config.toml
d_model = 96
positions = "rope"
rope_fraction = 0.5
qk_norm = false
parallel_block = false
init = "uniform"
final_lr_fraction = 0.0
Each number is 128 + 32 x the weight over its row's rms, rounded and kept within 0 to 255. Layers, rows and columns count from 0. Numbers have three digits each. The size before them is the row's rms in percent of the matrix's.

# layer 7 MLP down, 96x384, rms 0.319, rows 0-95, columns 288-383
102:169196087150161145139064087126059098127152099089204147077192143083103029089127077149131131094085191119162172076085071126099139153122090090174145055189123176176097124163144155144118156101141138131114163146150128224134139174140132126105114102097156142126101173130173129111123148120118139113
100:115111125153124111146102149169133158148203170151167142105071197148155171186092117131092127123106145130119178141079114117149132089119179159154130074216096129116048185151180120119091150119161160103134084170131112156114109130244111076142139117169097162130131147137163146104126157105206151137
099:066160120150099083173132135112084170125127145083059064139146166133128175101101147108174151142117144113141117162141108115108157117083130205119100152126147179100111136093204141109110186186139149114094173143105147095126067151157104122140158173163159122099086123149146078209170143138103084145
096:154161118089114119109079095155139103108134111134133064060082176117082167067089151098139111099130059124172209126160175107100115181143113095130086057102153088122067107155202109093098117110154097106155109125188141211152133161113128162110083172102093124082110114084110114079118182102171097118
094:118104145115133135164109065133140140130184134078130121117149159114128105165123132134141162088144135143187182217130177112156068174198154140079158119146106140146181128172135139123181108129114206182145122150080123123161131146112118117123103158166061166127083135168118058140170189123096112152
091:172148131082184131185162145124156089126099150141089152136126119126212107127133158175089089097094205151140115126153146182089128186088158060105138145141063021136151160128100169143144088165148157146095154125131192112171129160118092139111110121094177153059088081137115170130118101108078112121
101:088119111113094081144139162168094106079103125168134072113092103182125150118162144183149130054153123151092146137148092164144077114147105144071187129202089104183165119161223192172147157119163080104090078181116137073164174122145158139117141150132089170071079139127129172121136092065033092091
097:130255102123163152045167143095140136164147101145169083146148154108115145153121155109176165132135096113137131131138128144107152091126135142145117156066145154093140167108208159180120181171130113104136072105099141118088178208156088141101121200098152115091116107167127084115111126149134115107
104:186154135197129087129123098073118173117150127115102147142105065099110105146146201120143159131176152130114124063127144152131116082089125140103177192061116121146165120114175126137072160091061136087097129110110195132140116127121160058105157165142055155136119134124146156167102098152100127099
119:115080198147151130120127094088143141141172156104186169112127101124129141113151132194119101135126135129169059149044168203120093121100167156126186124131128126086105135178145151123148097093116122118093127124186126110096147073092135013083170182100152155167174096135174132130132093143177141078
101:164208095152123118159173111120162149142137122119139036113128065107078138092059135085123132138173103152130132139198121108159163145112125193148124126060111183160102139148102164153171134124111064127138136126101131117166103059138121138181119158131124116150156143133161191139172177084139149136
097:179136114134161134167130193157146133144130096180163173115119107129132110145119109121108147076134146200204143051097123100149129104105127123134243139206101109143114125075105102119157139113150102118138196066169175145087149094110109164156103145166075154163078149092140125166145160137157098102
099:080101185121156166152145097143109174114166087118144083133141118120095136092123156115138215109104169178122090140125099098122078161186162111154103145111112060163145145181099123131172138028102148131094137139118143143178169077104132116175146097048124154180126117119072067147137142106119138121
096:145149109121132128146163149113107101121140080142073067147162191109114115139099140147177145079122117035110132135122135065129124129144112131119100125134115156127145079088110117101155151135144155159127162124135107081123109125162115088124161122133103121157115162160183112162133107111088127115
100:191146081107156086121131104086153153168074113103163161171158114112093148169106146093131128155141099131095129108102136144087145164136072089167173121100132097124112080086090174154181124123131084103110143163170126097113106108072162087097120158145074182109180128128138150089132121120127174102
096:067074113116125070108099086130129160159101108147113150114173119143138119115132137120160201165128136087160010129123094074099113160151097138155128100105127115161175123154110095167139107168166137110121118110090115098100133151153047107079141054088095081160127126123098107112124138109091115162
104:132174157151207085148180110156112169129120091164070131104136148109156183058132092118131048153117059176121126158149118095167128132103128128037142138144123181167118084143171159116151153104111140119098154117112120099130115044147148099061131153130139086114119126139095089137107124131120149120
095:113083149095109160155167079070098110137122056172151172170153182152173154168139097081098145121116134126120131056072131159124129088046173104126087095136116105128154115126119112143133078155113093100174132168094142113133177134133121107116146106127122149123092163098128060157101084131115107135
097:114080112081102138163133164132103100141164160090147053103155136088119097147130087153102106139110076107121109166078108112177123096124158129098173079119121117145074136166102102041179155178110109092099158131114154110127177127125169152102088171151171115140128144147193112106145111150085136145
094:195100091088144162123148109126137129104119125098151164108137181120196112116157109125137126094056171088189159111140099222207067085109097093135146092117148143135113134120089128076100185155146118132150163170155148141124138110164117080134125139208161111078148051101051148112137106135113129099
101:116199188127126165154168071122102121101172140117166158174109133130129121141166153065089084150122176068150102158115151098077140113164115125152094115146102137115116099158120101145167129190086148155155159141196110074142168137191108143129165183091144129119134110145169162089089150171093132164
094:247152139101130130093084125133114152103099115073147085137162125097150133184161146145103160096162149156153096073139118116144169119145175103190124153128086089108133159119123150189105091104105062129066136129132187230143133132122092147175137131109066116112113130084150062142047109142136100129
107:157055165151158108142154142160020131117103146160133117140164111130144152072177096116137126124095124112149114128150100107131119122099172099133143071123158155112129149158093147166123111131159136041097126103100167169109178142171156064120138081119112093137138125131108094113132115097101152156
119:127065081096109077209172103149107151154100123164158133201043094103186144102150162174167093099130072104127073141224112166079082136124125087149145140059084102139138192085148090090170124127191165117111159198086108112125178113110135077135129157113151127118124090135082104109188174163140118093
096:067136105126162142121117133122114173126113181131168114165118076098165110088148115140121068113116055135189073143120075116069119137162131161124128076143145148166156186121127099145132137163163136179150151119126083171096120160112097174141153147131087114144104131116166086139047096144184090154
108:113120083151082165110145119157120172159047176129168147143118143145125131140122145139117117122081130180093159065169170129103214134167136130124156136073155145144113129114180096166085121090167159057102131135097143144133103174132149130112156099105141066097083083135088127132150118108175120160
094:136035144110135106114134136153159115185139071074088160132156148067161127127133170147125122113105157151124050100155081112130135146104172087122082187115146153114107113150054120128135126107162146138121119046056162073143096096106107157157100096135161119098120093103174147116117100115124173153
094:195155155133132154172135144109142111152112127155128127080171173090085138154072140096152049107126102101115139132160119159098146146125100183093123121098145090116143112067066151108147107127105119102083125114112104075166107116036102107141140173129179140181188102151159218098137139049114130134
120:255081099164125183129133107118076169135125173139167127162111140145185169131150147171136134153143151128096123141112143173109081131142134108127127141153138125120132099176126139150171155140109187132145129126141113106126126160077160125120187132093175117129160160156114110151148089143136137104
100:158117159098122146152056129080114100113105089104118121133145148139106144079167113133121061120166100097173116079149145110142137153105072120168138150035171163096143126102089096062133126133109121123154077144136124099195178073111092112202128240089148204186150152148099122066137118171072142053
097:139117131124119151125117133144115120131104111106166122169157143118127133139090149133169154125163120064127137113112142136182106144097166151192086140127111189116140093224088120125157123148095128120121129127068182097166098099135130071095120122119121100172166135205121139107071123088041100200
104:106121145149148134074120158149110070084155116033109136140127181143149179179180088153104108100144070160108137154167114080121136127171182042075153076045134136119142144155099197133133126157150113135107098138138140075107093093129177096183147108144162154122105099161130088053160158167152124113
102:083147100113102107087090117117088131119143132148070151111120078180108150126155189093109102077130143130045156192166112087112083169167072156177153135144173112123179084150122154122091120048173147171165150133156112120143150104151100142150092143156120132176077203163132165122101111126109134090
099:157167138167162123189080133071110069162135127144141133101047119133156103166145067166145096114166169145096102168124169139150165055056165148080127105122128084133131109097165131131108161137113124098100158106142065150084132136153114109146077103016189116173145158178127161080142169111141113176
101:118108036150108082068149129155167151114155170121124104070147181149186137152092158160192136120136106125121101190189148165148099126099115176194148142119123102091095115164157136155085119151134115194125203151125176171160118106118142152112124143133112115167117102141093160164164191107178128160
093:161121089127138108137156118162134105142119107130073109106146121168102112168117157129129159180062095123129085113088116109126113096140118054138144139101129158139159056189131087133150132112199065152131121146128083128100118130125122080127157128093172094209140173103076104133110122119094144047
103:125026099129142122110119104068135076111075128127102150096168137128087202139107158120094136192157183117132103098179100115132096117073144143176167157063092163128158108151151141090098124135114133173160113131130121065123154137180128144107183095120125122120158107141174116120136148157169089082
093:146109146179128083122161128108082166205133122168125133129072150099116152102183075119118124159084118086123108146140059099093147132148081110091144156178130101098136135084178068083108166243085057107194093101166101145099060102117066148123119123153099171109184152071157093094146067124152073148
099:154135134147114138145131082128166134164130101161149092177091137066165220084153116080155138136138133120141172095147149118134124208129051193093120123190167109124170120081134151176114123085113178145196140155090181146101129181127202109151152134102108125157153114159084159193158142133139094109
104:190226119159154127122149074098153118144163158151117151154126151184158163136199147096121117171117127110124131117149152121102173184085129149131081113195110255101109172147147138129107126188134143149166161135159163151150137158179173140058142116141105094192109143113102094063148080121167082121
095:185182148096154155097127104122068106068134111106110127178153136146143078101120133092156155131137163072120156113119179107093134079136104108111140113097137141159148090122074147118109068146141133093119126154170092086145176141138140142117095138187076110117177077098069133098071189107148081107
093:139176132141099123116101081107141138172156101143086102141121171186139176081118132121105134089104144122076099131129103090108169167131156103109165031129128097138111094126131139142104141181117114061099141088124142181172126071193223141160204120153088155101119115123109145141153096135128104114
102:130188112114145175143112107161102126125138125165046110113132135127128153134122164149120137132090072176081169136069167093133103097131081159123097189187111135126108102141160109134126115165144161079117152129134126114175178101127192232114104152139113179097147119186125122166117148102109083149
109:090037168101059045115138137157140144083122049092130146174123153113109122153065126127153132118093171097167115106093182124072056119173123064162131136074130114155151087138114158106118119080123086104171155095149167087048097122112179129085122139124114128175129153133190100126125113135126178158
101:155213149170132201129044115111097105117145135068123144139086111133094171112121149121149120077128090165095092098071121139124139132123140161158117085175134159165123061116094097105156100114119075095152110118123097118191102147072201158086116101164155149149159125130089133107177106117127160073
094:115075094132154094125078152142115116146174127120099151095133169135121157117146116156129145151115165151109065175133209104153142169063152113110109062149142175152135123139121135120150170129137177133184109152113119104116103122061114103112084203152146157166112112145127179095114139159128149128
091:081171120097136173142171146155104128133195171137168112134124099115122141158120095115125138182147083144140135142095117181165117148096145120131121130141156085149120183180168165111164173112109137113105073161143104091177078118111173090134124153145158164149145119155097141115166101137154165115
104:114158092122122174081080116064234171126151135136158141116185165111164176166107140126084135131156166195098141098194172100090133069097117129107187149060112129097219097100165107126148072174174124074112069168071109123172089124116133158102110160125134105116082176136114120138167104157150107110
098:119168091110079155140121148110143126108143164159144109120188141166141161097139140181145082127147215093069148177145125159141152091093120129125125116126180139151178162104098156125120165104158158121147149159145112161152180143122079153100105095173162192157063147126152092156162124076165153122
095:069087123132148075109093113122160137095138147096075170172125065133119135163132149138161163150065171127121143070100153132154161128149153103119148010095099102130100126102138141132089126087101090124135114133101092184133149062206128139128151150132120103178131106154112147088123130173181122111
102:142092138131114112120103079121082167162137112106077075057166167095162021165109108121112046152156098105139148118084195118149092176072167114109103122125139107106095115165191094156186122154132135085139140158116086147151105118149101101097117092144146107162182099096155151097087160168077160179
099:135116146138190101159082091140063085110036126151094146153105146119167126121144120082161125115104168116111118080159198142113158149158122089122096126166126105197147164152135181128123107130111177133163157107044162190114133150144129107150149146174165119145099136101128167071141085127142102124
101:141137117144145128095186131153115132170142125153166104149116120141130131109177144098161147114122161118144127072229121150141175182140067072141135083104120098096147173093109149149119121145131153203133166126154116130127154106091109140084126093081117147190132108156080120110103111141123168225
113:097054174144183170068082095096162111168086151193105088151136086141128163068040151041061119143123092146114114106117213138130143108158114121169124182104137132128118121107103185128129158169097089084179124141130141149129169195094092105131156141083089159144146145081143044146137155160135070172
096:094152137156096093185140142110132144078066123153149015170173141073193135106114111123152147123154092120076081142127109114103174124069121098140130148079160131171157127134124130133127139112193123129130098100124172113110117145078172174109159123165123112163144182136143123155091136156074110082
100:154082097102159163130089091151100135056119149119103145049103112089115090141107148130124178107091091160178103151094165067175135135151166233120101107174038126111098109138155182128126137114138158096091143119097101103132132152123129132166097162179059089076151111160158183132080119099087109165
097:150135128135166162105100077078127107128079132207137166159155133142098137158174105126067138133176140132169142170124075125170098141113139158172107157088161120095156148139135050096185150198094154140128127144083100197133165157130158093095132188104184169117128110153135128162127147155195109161
098:134095167132129119107125142140116151110119138163140106155154143124072091182086102070109087166104143046159118114135074131161134116117137120160127147030143112091118112114135114156160134182151135130138075092163118171078089115157064118125147148130121084088131170052104236117122162086172154080
087:101109116091140163158098131126115124131094087100144088101160097100122129083134125087073120201148125149149126131077165118148127165111132150131095147130164164173124130103133176093113160143120132085161117175122167139104163101142115119159149164142119066102135150115133123134169091094148112080
093:141140141151158101070149156179113154107118195156127141093134072147158134145189125119113117090099124135093170098091177136160187109091120114106084097217128105144167154058180143144096069157088143105191114100062179123031146117130150093113164054096173144149049143087100116093130086087173133093
103:161137158098141136161108110107102096154136139121120092162134161105193087082144103126146094142154106125158122154146176105175084125079162155108103093147080148118093132098148116095131094173152099137062155175075110111163181160129117142109176187091136113115104033122147143147124116098122111130
097:124155126107160071162153158129090147128160077144081164104141083095072137145098145161187120151119132091166134200158192175140083112098174103122174109061190134133184163113144148145062151111124170134124117151139102127100176153129098132134161134106158173134140152000108126062177156121096184094
099:140211122120052118127135156117120122112125181139129175172115197110102090155116101184116134103167032156130087171065128126171164154118195169128102122182151105152153153123111142118129117142144103098139166089122120140128098093122105162094135213116094140121108177170193202125104074116126102179
094:129161095178114179166131151199126204190148137175089130088134182130141165117130108173081141146126178108103167212088054138129156123132113205137113154152163110138073130165145067160119128119197130150141161135158148143125092126159138163166139074205100113084139177124100146119171099122086118170
101:099133104127141134146041060100124102119133136118188153145123139101114163125092124101139088157134090128149169115082165132146117100100118076177162127170174151139150157094111117147120113151073112116073132172135111117044209143164157111163148163084170080146115089106063121143126116151107185178
107:115126184142101154072112165089114167068183081140114075088115111134133135062120155124111130109173158128090121083105090143103152108148168155142115116101109134152157136138118127105146121121090098050123135116178131099067112148124171113124127137147133095148132046183170102144139119139176097130
094:157212131092125150109138154111118137130138176154122168074093092112113111038183229145151106112081123156115066137126169073066147109133117088097133091116095084144132191117060212140122136175127162109150084181113189155166136148103163119105117135121134111170100111219093142114136141122068098105
099:163108135115105085113121150112166157119146147122115155176128149205120127153199073127104163179150162119142128130129105132088192205089081124113131155224082085137163136114111151184134116118213191174117150114098093112144108159098137130181140092109159101140086148148133099155133144094114126144
110:149000092167097132112099144130101151147137150089151140146177121168135137114156081132161161149119139146120097097123184061175140064142113099082108128144151106158152093092123091129147114159125140185116138093093140138137138200170178101150152173062090082080138143150162085108116110137146118173
098:143174103116112134137099174113068122134147066143134148155174177114107112124066118143121134186139176083125112168127153086088085182135167099132153098127117141213165128087085080096134155134133134099162121171133105150136115138124198145111161144129156144168181186195071104172087154155125070160
133:119029166196169220102146133121095171143126105128114185159086127136133159135096112145092067097141083165118084095244125105182158144154174106105085138095116085170149088157157157177111187093126133106138135132119144067145038121149116111145200117089145097142114088111132144143141128111091123124
097:155146156140143155155108101148162138136139176085170134128100118137145135136210137110139112062177068144155129191115134125111092133104127120139155160201195059090166068056094118127083127135148131069138099171039158155094137096045125110155099145146140097113109126130158098150094158161127092108
095:141127102124111068158109122159135170116115159098097082149182108139166155168090120042172099129192128135145118115143101127111144135144106140108146109127114127118079114064101163121131133144128083139153131103142070058119147111146087153098142089177114129120109086132134103120091136161119143122
095:114212132147120118144122117165195148130134136101107111145151126116116110071137115117102079143093107131154121122142116125104136097111131188133120086160102129152132154115068116109104125138089162163068155053126141100103107081105133150129123103142130123165094168142164200118104154106146148104
097:141123164161160130153173133126132135193129119104151203081189173163148136117162222087093191238106048146161148156170096145168171085170075151127175173096131159093161162125079083097162173161182127082137157131161162161108121124139104114157078172137160137152144143138117095178175158099166108086
092:108019101174124078171171112145129102129118141111114104161081133145110147103142098122130150064157144149175135085107136156114168165191140083101123167133141100097137144100118167114088092124116106171139074112078139134144139144122131118182143136163138135159181165153167125122110151153117090134
102:134110105098152115146071133145089110169138111148128128124144100185134123132155113128147130136121120164147108181076083112088172146085109146129112149180157131150123099132098113158130179149134040116148118115208099130129166157108086169134195109145139089161128086105117159110121158090106198157
099:159105089133125102160157167129115144134175151112132164071176069079105133141163127191126126147095127155109113148146154173147109143159112185134167089084157129075134139130135116109162166128101172105188102133036156153164082061130124168134092098112161131203080103101112186131142119139117134088
100:158166156108094149144192174140145161166120081130128112119135091109075093121104148192173164140117100127114107162127130062179102165114129154101126030128145141092112067116182146145148176109119132110170085101124118100123089131137130176111089093083123124110214103124120135101180139099118096077
098:155176086090094121111144170091101139113127162194133150101086158084095155079084137154145129123141122066106117084089147093123144087050119161076204159074107074133102090079146083122125072134150139091113121087103087108101131142169100075093158182158133206128174137154138218118175165123130140115
100:088224115121131075116159122171105105103115093152116122102130109101115047159128056161150090145111153177089122082125095099110104182135090143130118126213165072063074096084108119100084112160128157122066132167098117093128124149144161083101148110184175132125152115171132163178147053131084159101
103:110191132147158121136054127100094106159131120139123116185093116129157099133123137128137109137119108069117149118122127138110129171100131112131131054161081060153140141108111091139060117103112138100145170128105133103111177139093118157082123042186155101096136164072100157096115126128150090135
095:093087157105103124070094139145112162150114164123157077155191120119120119184116141117140164184140095098156152161104127132124104156146149099080171119123111114166094120096163093174168128086113136094203122106186123139121086134134139146167148130101166170129131109100178066185160115143130127106
103:092028083128140167139207054167110148133204131116123058119127127185107109113179106165147153142108118118134120125108131083119111129129134101170133153157170174101120072149055179128087125129166173150127136089111094156121146124128105110158134141072135130161092094154160096127114090147131162150
100:108119144164153165126119112108143146107141084144173142131158067167177167061032147106194081120118182153216054152158133118150132123148111117088113106114152136190126091151173175155116138138116134089114054156109075128150133130141125134127145138135145111155162076085142106120113135167120154124
101:139135101106129142124104097163176145129124072143188122113137140135129112157104133111159117085127166150186127137119125094113162171154088133124186205154169136105168106148120140136129113130112169135120117119156149128137122093115078154112151065107122144172113167128125118086119080122176143095
107:146128155139128093159129125165147094126126114110113134132063099146044142085125132153157070103131175120091089173181119174127125120156155142118141131000111178116134119180095188093113099150133148132168093131048151176123138152108155100151079152131167083114122130147144097119147165110078155176
094:148119098076129133216163140176083131154127099101151199107134079077123194164064159140053093127159131179123146150114093122081138148075105133102129103111151136072125162134162183170215146144165189111099139124131117075164088112129117107106117115126139147091170064117136118130110119190146153092
099:099127113135160100143056162111146160118124177114136150170158151135131097171077182101117186080166142154170110084095126082057138118130085128161203123173081111154127176139131132100138105215156097127093135151101139133093143098161140088101145144160082099093130132090189141072109158151124084111
098:119165101071136120184096090137196063100125044109089128145111089166132124060136101073094096157136145130152132136150111127168098147078130139126098151073135117048144178160108083120197138139108155126086157087163092121132100101132156158098143126120172089154197125166108102138139200132156197138
102:118160074131115123086133153160157143111146192155151191110111147155100111164184090160136112117109195124112160155184110158107096107111063110118102197172147110085140135144067114183145095114118097082122119186108135174155158182133183172124140107186119148185121128159109128152113149073140159119
101:112184129143093115104162136157151112108116102120160171130093153146139130063153138125181175058159110121122136071122160119150089128141094090114102146110110158121164171135108157113123163093132146119114152154119134151121100180145215110147143104107103141166124093121151127136094134079157125139
099:158115064044147112202155167106138080175170109153066146128148145113158116089124027068190086124158121087145075152114097073119087184139129162147111181144128141158131130099149167140129177156124203133179168089130125111109086110124135151167101152084169120190160093109073129200167137093099070083
102:186123150058104139105131114121144094125159076145140108164104153133118118139115137135097145130185115202044153104081152136117103160168193130078131189141075142100056099124089116094138122083143182091179139087116105094105167124098122120117107142120069127130143091170134123081107110109119130050
098:166217154146140140093138109178117169171126132089115063113095112066090156143160156188200104120167146133150134124174085095146181091088147124129170133094139149077171162130149106201111065116132130136063069125124165149105125112153120155189148168135136161152107129077111096094110110114128140156
095:064164074124169140144110152141109137153157082151169200129100113109147080105210076203113038200162187117106111159165086097137116126120116106126160144111097116106117108182139129124161106141139120127141125163111099121158152132146142105148171140072166131176129109147104105140062141125123173137